Weights of a small transformer language model: 3 heads of 32 (1 for keys and values), biases on query, key and value.
Each number is 128 + 32 x the weight over the matrix's rms, rounded and kept within 0 to 255. Layers, rows and columns count from 0. Numbers have three digits each.

# layer 6 attention query, 96x96, rms 0.151, rows 19-31,50-63,82-95, columns 0-95
209139085140132117101150076182130128168102103130167094157157118124104115091126161116113145187119124084107158178138149123122116102147182121138168123101131127121180129131137142127184147069115083111152120087125101129157128102063093160135171081145092146119101080129116115110097092157197135101
092121147171113187114142113183146203188168114156098106134065160089153063125135138131176159142142111134153110146177096166106148125123154166149100121075144129115162112136054186166106123135113164110062105147131108100163093140161114120139115146070121100154117122135083135141075152189142127104
101140135084116157142081097094109116159103098121115103152116081096114123163161104091127131125138188143137139161133094127096106149146106186133128109116142143109130123141124131127136111122140194128111150156132135125098143179115059080134119078074161139163165192109073112192070103142037111132
093168159168116194132115154157127120108112098109115056139141159114138131108078160137090157111137135147142156123121129129135125136145101097182146060116135137171209093127103106177143100136155169155143085137131091171144162145193130085113138110169131123076135127129079144123153173161075184125
139131138123153144126162083100164143055126151161123152131115092134036068071115106180106123121061138091159174099118186141116120111172102095076175107074121154080130172077146142120116119139103138115081111113094101219125136122160120066095076120141154109106190179141083073160147172090190160078
154106104146110117146127132122105163163123224166140104067156140111134102081113123067033156194154114160150140110107091140161117110223123118142139142124153120107137123148152095097224141123108107116152093174093138124101115149055140161124094075134091147144161132124182101119123103092201182185
106126143132150076091103135072129132138116126127119083103120103131176155105122147109230163138131107175075100144145171151179139148129133152119125125126149090098133154077176142162157164074127155141147074115162145127123114149127116156079189130080122114139069140142152111143159149159134094122
132157124116101117122154162177175098169093217159172147090150153134169168106098142081126157164121223114164138118120149137128127126164121128134111111100148087121123133130145125119139172131090120149116130143095154146142122127147118098099105106083111152134072123148115092164127158184107101133
104120169155123118151126149172122157143162098094156165121096107159118157158076152110106126105101148144105145130111136131140159178110175138068106162155137106145114137132174131114141112114127143190109116150127155187109128100145115163143111160114151157090103125119057177099101159109102080105
122100164137128130077121124113107053188115153137120133078136118152129160076146091131081133113154120121137129089131122152143133147112160140162134147164135116091104133146159150138129180083131183103133163131164117189110119129084159135093110121158152134131102136116062160124095138105111150167
116141141132135111149142119122124096125217157119132116096125106157102188159102121141177093121115115117056116176154134151172161168122119121137044134146164127154193143098065096151119171076150077141149122122143165181164076118140127148059163123085169138084128200182105149120135134106082037149
110158104123093199156103143068133150174101081118105126113109138140091118152124109124113112095109154157186148128101095125101179105127143116138151133096148117127200122107138122137121152180067172128055147110164150165118160119164116103098127114117129115110184138102131133143095169112151134134
111128131139135128138142102191154121138090177091099133111147183173143150137117119142187132133153147132162114189090107119184140121123180140080174162135140059127152111110083186117161103111123149142161108160131124175147117161131205123070192125166101121145168173092113120092092100096147132186
079141152121092130128150124156171108138140118136179108119127099162183138156126151153052102144075136121154126119121144116110146113122130114133144116190134121138132152155166112097163124137097118114147158113155141125133151119075163123157128176077141149123094122120131119072130100111043081123
240155096207118174099171104183080072138108057149235041206123101102099141104162163173146107146105108078088226189139153102153135082131190151154222145104177115115164105090131204152204140017136044089153206105095149180114106101062022138151203059153112150054115086192076149072111081164141082093
107111151172112212114142090197182216189220094200074050146032181066166093122139110143188158134142115151131103127255066198108128194119169153114083106113133076095137135150034195176079141117114153120019072115063121109175121123158047170144045148036102094152092148163086129138065161166173100108
158113140131111127174057047139083109181130136171128093216156085096117142206180088057128134102130255111103119191109075146113113124174113166133194112091150157115106129126109127089153074094117185110149105194143128142087150180080039032110073075098122103174220233124081117162061088148016122182
168206146176143203137139173162090104091138121104160000108129182119201134076061198136056164165117115197136123161103112112150131123130091062244152051111161154195241062080133083163163037159166169212182042114089016168184169149196197076122138050238149138112119116155098127127188179195055191129
134123143103162094167200058147152124055178138136111124139084059129038058099123097196111184125041099084147159073130163180150119100203122067054178130048150177072072181038170166091100163132112091107083112149108114204114142134134204076083039104132155092156179195148034121125140116084156143062
142107127208128103216107168126079176179171173131148078051115137120111069065049136109019179135177115197122122086123094156126150173242106140188117157139184088115145107163153106135255139143120080154142087141110153132077062152021170183133067056109088179153138154128146087115129075075195208195
120126226124187049078104150041109130172109110072112035084124106126211096079112206058235167120090064180097137106159249174162154157130144179088166112130158072048123162133203133174199154066149163139100045083195186082129152158132119123087190101049156053111038148108187055145204136142190109078
122203133119098145132145188168240136194090255168185116114179160181166206150102167045132135179092255084190152141131134110081090120150123109108090119129112088133159172126092106106140152114099118108120129170079183120186092078205118136090134077088082179173037091189126112178104200229070065136
116124177147122106147099134195115178185173128105202238146067077116122114204036223000076135118112125099118224094076181080141147199128230111057154174129079124139114115089188090053196091079118149205068094201096166165073147074137127198207082117100101139005097121126029177077079157087089086089
119083225150104152000143081086130056223136141114111152063130128155182152000171052091058180149200119081193125059133152136144118157105157157179159090143172139066078110172136132126101208076151175133144212074184106180093076088065144144079107128182177146151141077150050255104108153083177146185
126158123149103116140124145107175121122185162129142099021141116212056153128108073147147110178146095100090154192172133157159187132150086080169043144113186195145209140106050112153113174082115053115108191132146158215148081059131120167019122099111177159104112195218169133119136097084055051190
164193021143067187180115141014129202182145049078120123078109207119066123151104136086082135072112195191210177135142057112057240114091150137141128174104136106143230098116167149191130226116020161074009165044167217181071182078175117079076168168112158137119110144093222119133116155084183138108
109087114103147155128153099211167100163076192085138172072144221142185158173133130135224138133162130163120116170093126117172173117118192140066244184168132062119136072105095191079166086128160150170160158184134123174165143204151230149058212167160088078141242204072159071049096102050157197217
124156143117116132118144078176184128126147105139138107125114106153186129143103124141105087134163127147137119123183111111113124105112127142130141152160139107136132136146172152156097169121114136151168147131120160137077103138082140076114126106106139143154071098120116109073174109084064106110
177169124133132162084153033125105146146157075122131079162151133135123141116204176161163100169130120111068200185179104146151128073137207110137151118116122123091181148107096161147196145067093128125172133170135116110069067101094069174133149071139081108130105064132107169116140110129053117182
128117154160119171083111110203116209210255058143089116150080137090141087117130165162146141148129105138122111141205087192109156121102172140127129079106129163157188153174063142171089116138131163127065128142077099124157128148173093127146115152067090108133147081110058130129048147134111143071
187127120119116110134108087158100104146056204185114112171154124127165128169129117095139145158137206116145104121077080094103126153172087185147167119092164123133111105129149157111170127123153141115116152156146158122130129136072086085122062074105112110145182225140110107154109151158096122162
138176160164093164083085155169145124146092175157108089122112174142164134106084151124135149130134128160102178098085116125147172119160119104223125092158175123193182069121115117177131093128122141143155097144148078187124157161199167135121133094186126163096138158163129137136174178179083147123
131142174106167112123180052111138139049175125164118100134110080112068119102070129206085122103081161100102099101143182144143139120139090092085155131076149140100132143069146152125082153095121160145113114130067117234132139103166141082088105115122156128105156199166089091136118123080124173087
129125103135139118140129128059118151159235129108141075082122121075119155098105132117016158137112122155099134122137101135154109124184174097151077128152127061095166140170122115093210162122132139148187102165098128111085087133065059182143139062110117167152167131112152133116128098076110149164
095164146134148119077108147073118113135112069096131103135082081115153094072086138094158151123134120132146119128180185158107082165124161116063132122102139157119148130113207120144166155094140167107132063113113169128124142158138080112074137158063143108099078131134107056147161139145169120105
121169136109114161131154134149182119156141228135168106075202136145170192127149156100105175104132206111133137108133105134126123136133141115128119115137121111092127142114098094142152150127127127154111132143102161146158081112168125134110130113105104144162031158137112109112133145177039084136
104109134169132104125158165201167140181070140162172204133084085136150110121086175062137118107094125098134179157085146108103135222124143165094127154095138110144129089102193149036139143140089110146096069154143185189095173104089190141166114155125150143058130147170086140124096196121170114122
142097151178118112061129116141146112134059175171105142060150122173147161051178090119122165153141139141143132074084165151109150136148120159184150113140169158138096120150137123128090179087124181092111174113163147166061108114062159103093083150138134152158098088138056133129099178123142188162
095130101173075129173135134122189097100119173125169153092103149159104126141114085139145156185130141129116168156125169154151148130126098121150122124089190143148145142101102098142099124107128094114114137127116182155161099106119138145064107127119172162096125178149139132150141143157168073142
132168125120122149151150128081165148144104100071137120105120165129081110144096106154091106058123149162169103144114098138135152120120190133137123179169138128107162077114170124112136167139086130074062113065163183129080170086143143121092180122138116130135129169154132119111098138112130168091
111134147105124160127165124189169137144064163089088121101140165149139137158122137156190106135142122114174094174107115109151184100115171117083192156160147068130165121127083162126170079112125156151151144164147122153161146167170216145092184128163100100163179193097126118088073114102126175167
# layer 6 attention key, 32x96, rms 0.153, rows 18-31, columns 0-95
142129081064121142137083104125154163094167098095109191164116101101167123163140112122119087126195089071087149158078056085093093174103159141213138171170196153147171117098081081091143121157184124115077121141122181131108095146044118091134145083087129118160090147087132153121136143128096072122
180119111146090114099161098160128152088095077073120074091142167105157063129152148186160170195079130151119162133186142142194118068088127168180137188089120074178080109149098141066183124110121089139107176116105052077127085065181115108105097107058140200186086128136171121163141133120097176129
099168183106076115094140107200185077161136133147122136136124141213154049161093161120117116194146112209088136153203124118153153130104156126099094070140155118131115145153116193151035104166137175117068085122088147142182115121071122050220076138183095111145132053129079118087107065070109127112
137145104132133094106115136062114120132054119151145072115138192121138105176096085094109220159091137130102069123194083113197158097176091110172155121090188127099144108180131164112163125170091195130107198163121169148137090152124073148040106110115069173205166186140044128121167095183102166139
149156142160128138077120154200151121158135169092122061093108183136030065131085146214048150097133177132031132066094193114133164149162172142170125143140147143116139155165134099062126116137127211081146099095150094128092152198188203074170185097122122128125104138212126128142155220131163099136
172100153143129068099174107135160198095056193131165092128192144108157153088113102197090127087110107151100152146027119149119091115136137119127156082125140056122154209035130158159063185122153170150103129086088100192185115119152144124103097098086193124113182182096121102146110111082094203033
092126129108144088161163167127141150131205168146255143152192131078055159084111177119101133143152077148081102120107038137082190174129122147094120113121172129139111129157125043114123185127110191128176153182176094120166085141138100153166092152075132206122140084125094165089145132122185148221
178103229067112135127143157205099134077151069151168127159163065133168096139140158090168136141141173134181244102187120114080059154156068115169130130126150149064135173134081109136152144113167213134203114157145144190134118191175088088065104100167122108111122162148142054181142118104150101167
047125106120138103073102127111163124163235255145123142075142102167140189072090177148113124113062095076080160137156095164127166126169128132053126114158088172121111175178039193081144125072120052141043114151119179150137173137133084101073128115139090140171117139133139031123090156172126062100
117111098101112119091188200207094141038106183182134136119036051128178122123143154105109112004111094142064196231136133119172190142135154185145181171087153096187123142075112135074095129170090126087069137136153102177106128057098069183112126136147138111107130146152085143136140136124127156180
209123140101076160128195092153112090107107170092078162155121080066160135048185139080115079058097101197153123060075161149110142125132169129125088112143114184149098051233170132198159201047173171165095097156116127160138106145087171087125142170123112202175091143103056101149038128117084129176
064120063134116169120189035130133140161076161109182145127122059156071113165091102195150177218107097182121133129137113082129168159134108099135084168122143173085097056136111091129129166150176097093129112060109172230115190092178142145105129174090131158105147129057145062164165157061125138137
058124161114109152156088115061078114110153095180179048127154137156146065070138167193240104112128158114134190166118039084149139124123154199178175088149029108102114104118155071221104148133070158096123145104120127117062171088075178102101114122151099190096133133095099092103161182143149120081
155111149172101144120113097127183116112155084133121088082059157152102153208166238117124115160094138116192086180076057139049163162111178158109143144058138133194122163125139168159177122095137125107158182094166125165107196165116209192111241125160136110165171128115098072061090114091184177161
# layer 6 attention value, 32x96, rms 0.332, rows 0-3, columns 0-95
089131159112098189090181086170144098148044095093096151119143083120112124150130163174085158129115166053145096103139091165112153117122107148112079098119084181124122159107114096097176252151081160125122164096124123098155116139122112117119121131178097144128128168147093199120160085122143078146
144098140129095155105203154116126122154112102156090147071175086092125179132044124115135157146167092130144121131149155047127132109133180161183139089161153120104130179116139063114195104114139131152073095132128088068124116102147201154114114094112141112117122140119086089086171037144132109087
091132136120167111162112162115122126139072138157192121122135079155179100156098121127108094143138200124095121104109144144073079070175147180159090135148114183128175090113156175142206103141179142056116180126147099167157182116116128120145110130104140177140097109132090122141125108117135169143
135166144187124119107095120112122162115171116186093176179145154083147185190112167129087176106089114114158174147146126126107151080109100115125053123122094107192202166147103082146126120175151115132168159133134101166120129107151188093173105144113107173172113110140117103182099139136142121091
# layer 6 attention output (transposed), 96x96, rms 0.735, rows 0-2,32-34,64-66, columns 0-95
052121122118104139111148097132099144138073085161143186105108085140169101182102131170143097109144134115167180130189152124148095075083170124142122152188153132113109170102101104127116163169116058150140114139092168084163083084181145125129099147109117104116111126102142156162134124115088093097
044122082177107164132139136088156157131154183185111100122085070192139155121078142149132111122145119133105121123140106134122153109122151163100163120126097110140114127115099124091112091115123118118152098158104108136144132102131133187152146146151123088153152079199192135088174134131129115140
138092135139162077152127122159129136156097090121055188172130136126148143142106091122123159074132144103121076073146138157157133152123176166175108162153114127134179114119137184147088078119130103129085160091059128120162125128090091130131054182091103107152083117137130131086140103086106117106
069105145069050127077168122181110163149031032177151206143106102083127059216064165137116052086197124105187175093139153127148089091057165144108130138166126102107105151039097077147113145163103061157150131155078179098180094093159147145143157157111106081131122150070089140205107160075105094113
000094066157072131152079102098126158197127177196134132168037182213149134096109091128178141144136160104135115143158056115163095096088132179118214083077050126113072172080117187025124084105082076157171117140119136188173095071174136191084153143190118100173169110235172145136158157135170105119
139096163157183126147133132185136136172122089091028180195148128087063146159109101073168193195124149136088082032165135115160099182123127144126072163162107081144138094166089179042106130123153125160079170125066102129169088150157115127140045191098078120134092119140093120068156060089149099158
164143087123137139111112133133147143130199142124108092118150130109119147111131111159145130168129116157117130118120163133172114106117093083124123163106111138149135125140125161091144130105109143154105112121110074164107187126133096177128134185141106142090108103123127112057107158096135156144
122143166127113172166100154148136129131196158086106170151119179138144149133162148108132114136107138159144142146150111122171078128097115079157116176128110125103126127125135133122153152136108150159086137108167101127113150132140124137148138091131118151099115121087108128133118143148091142133
120149117136139109160108126109180114128076125151169143092110165142084091095113174097142066175110112174120162129152101154125118107084137117138109102123114158152094156138146091148141141152093109169161125192119149148095144135134108165151144135130120146117146131129138116149143158113169107133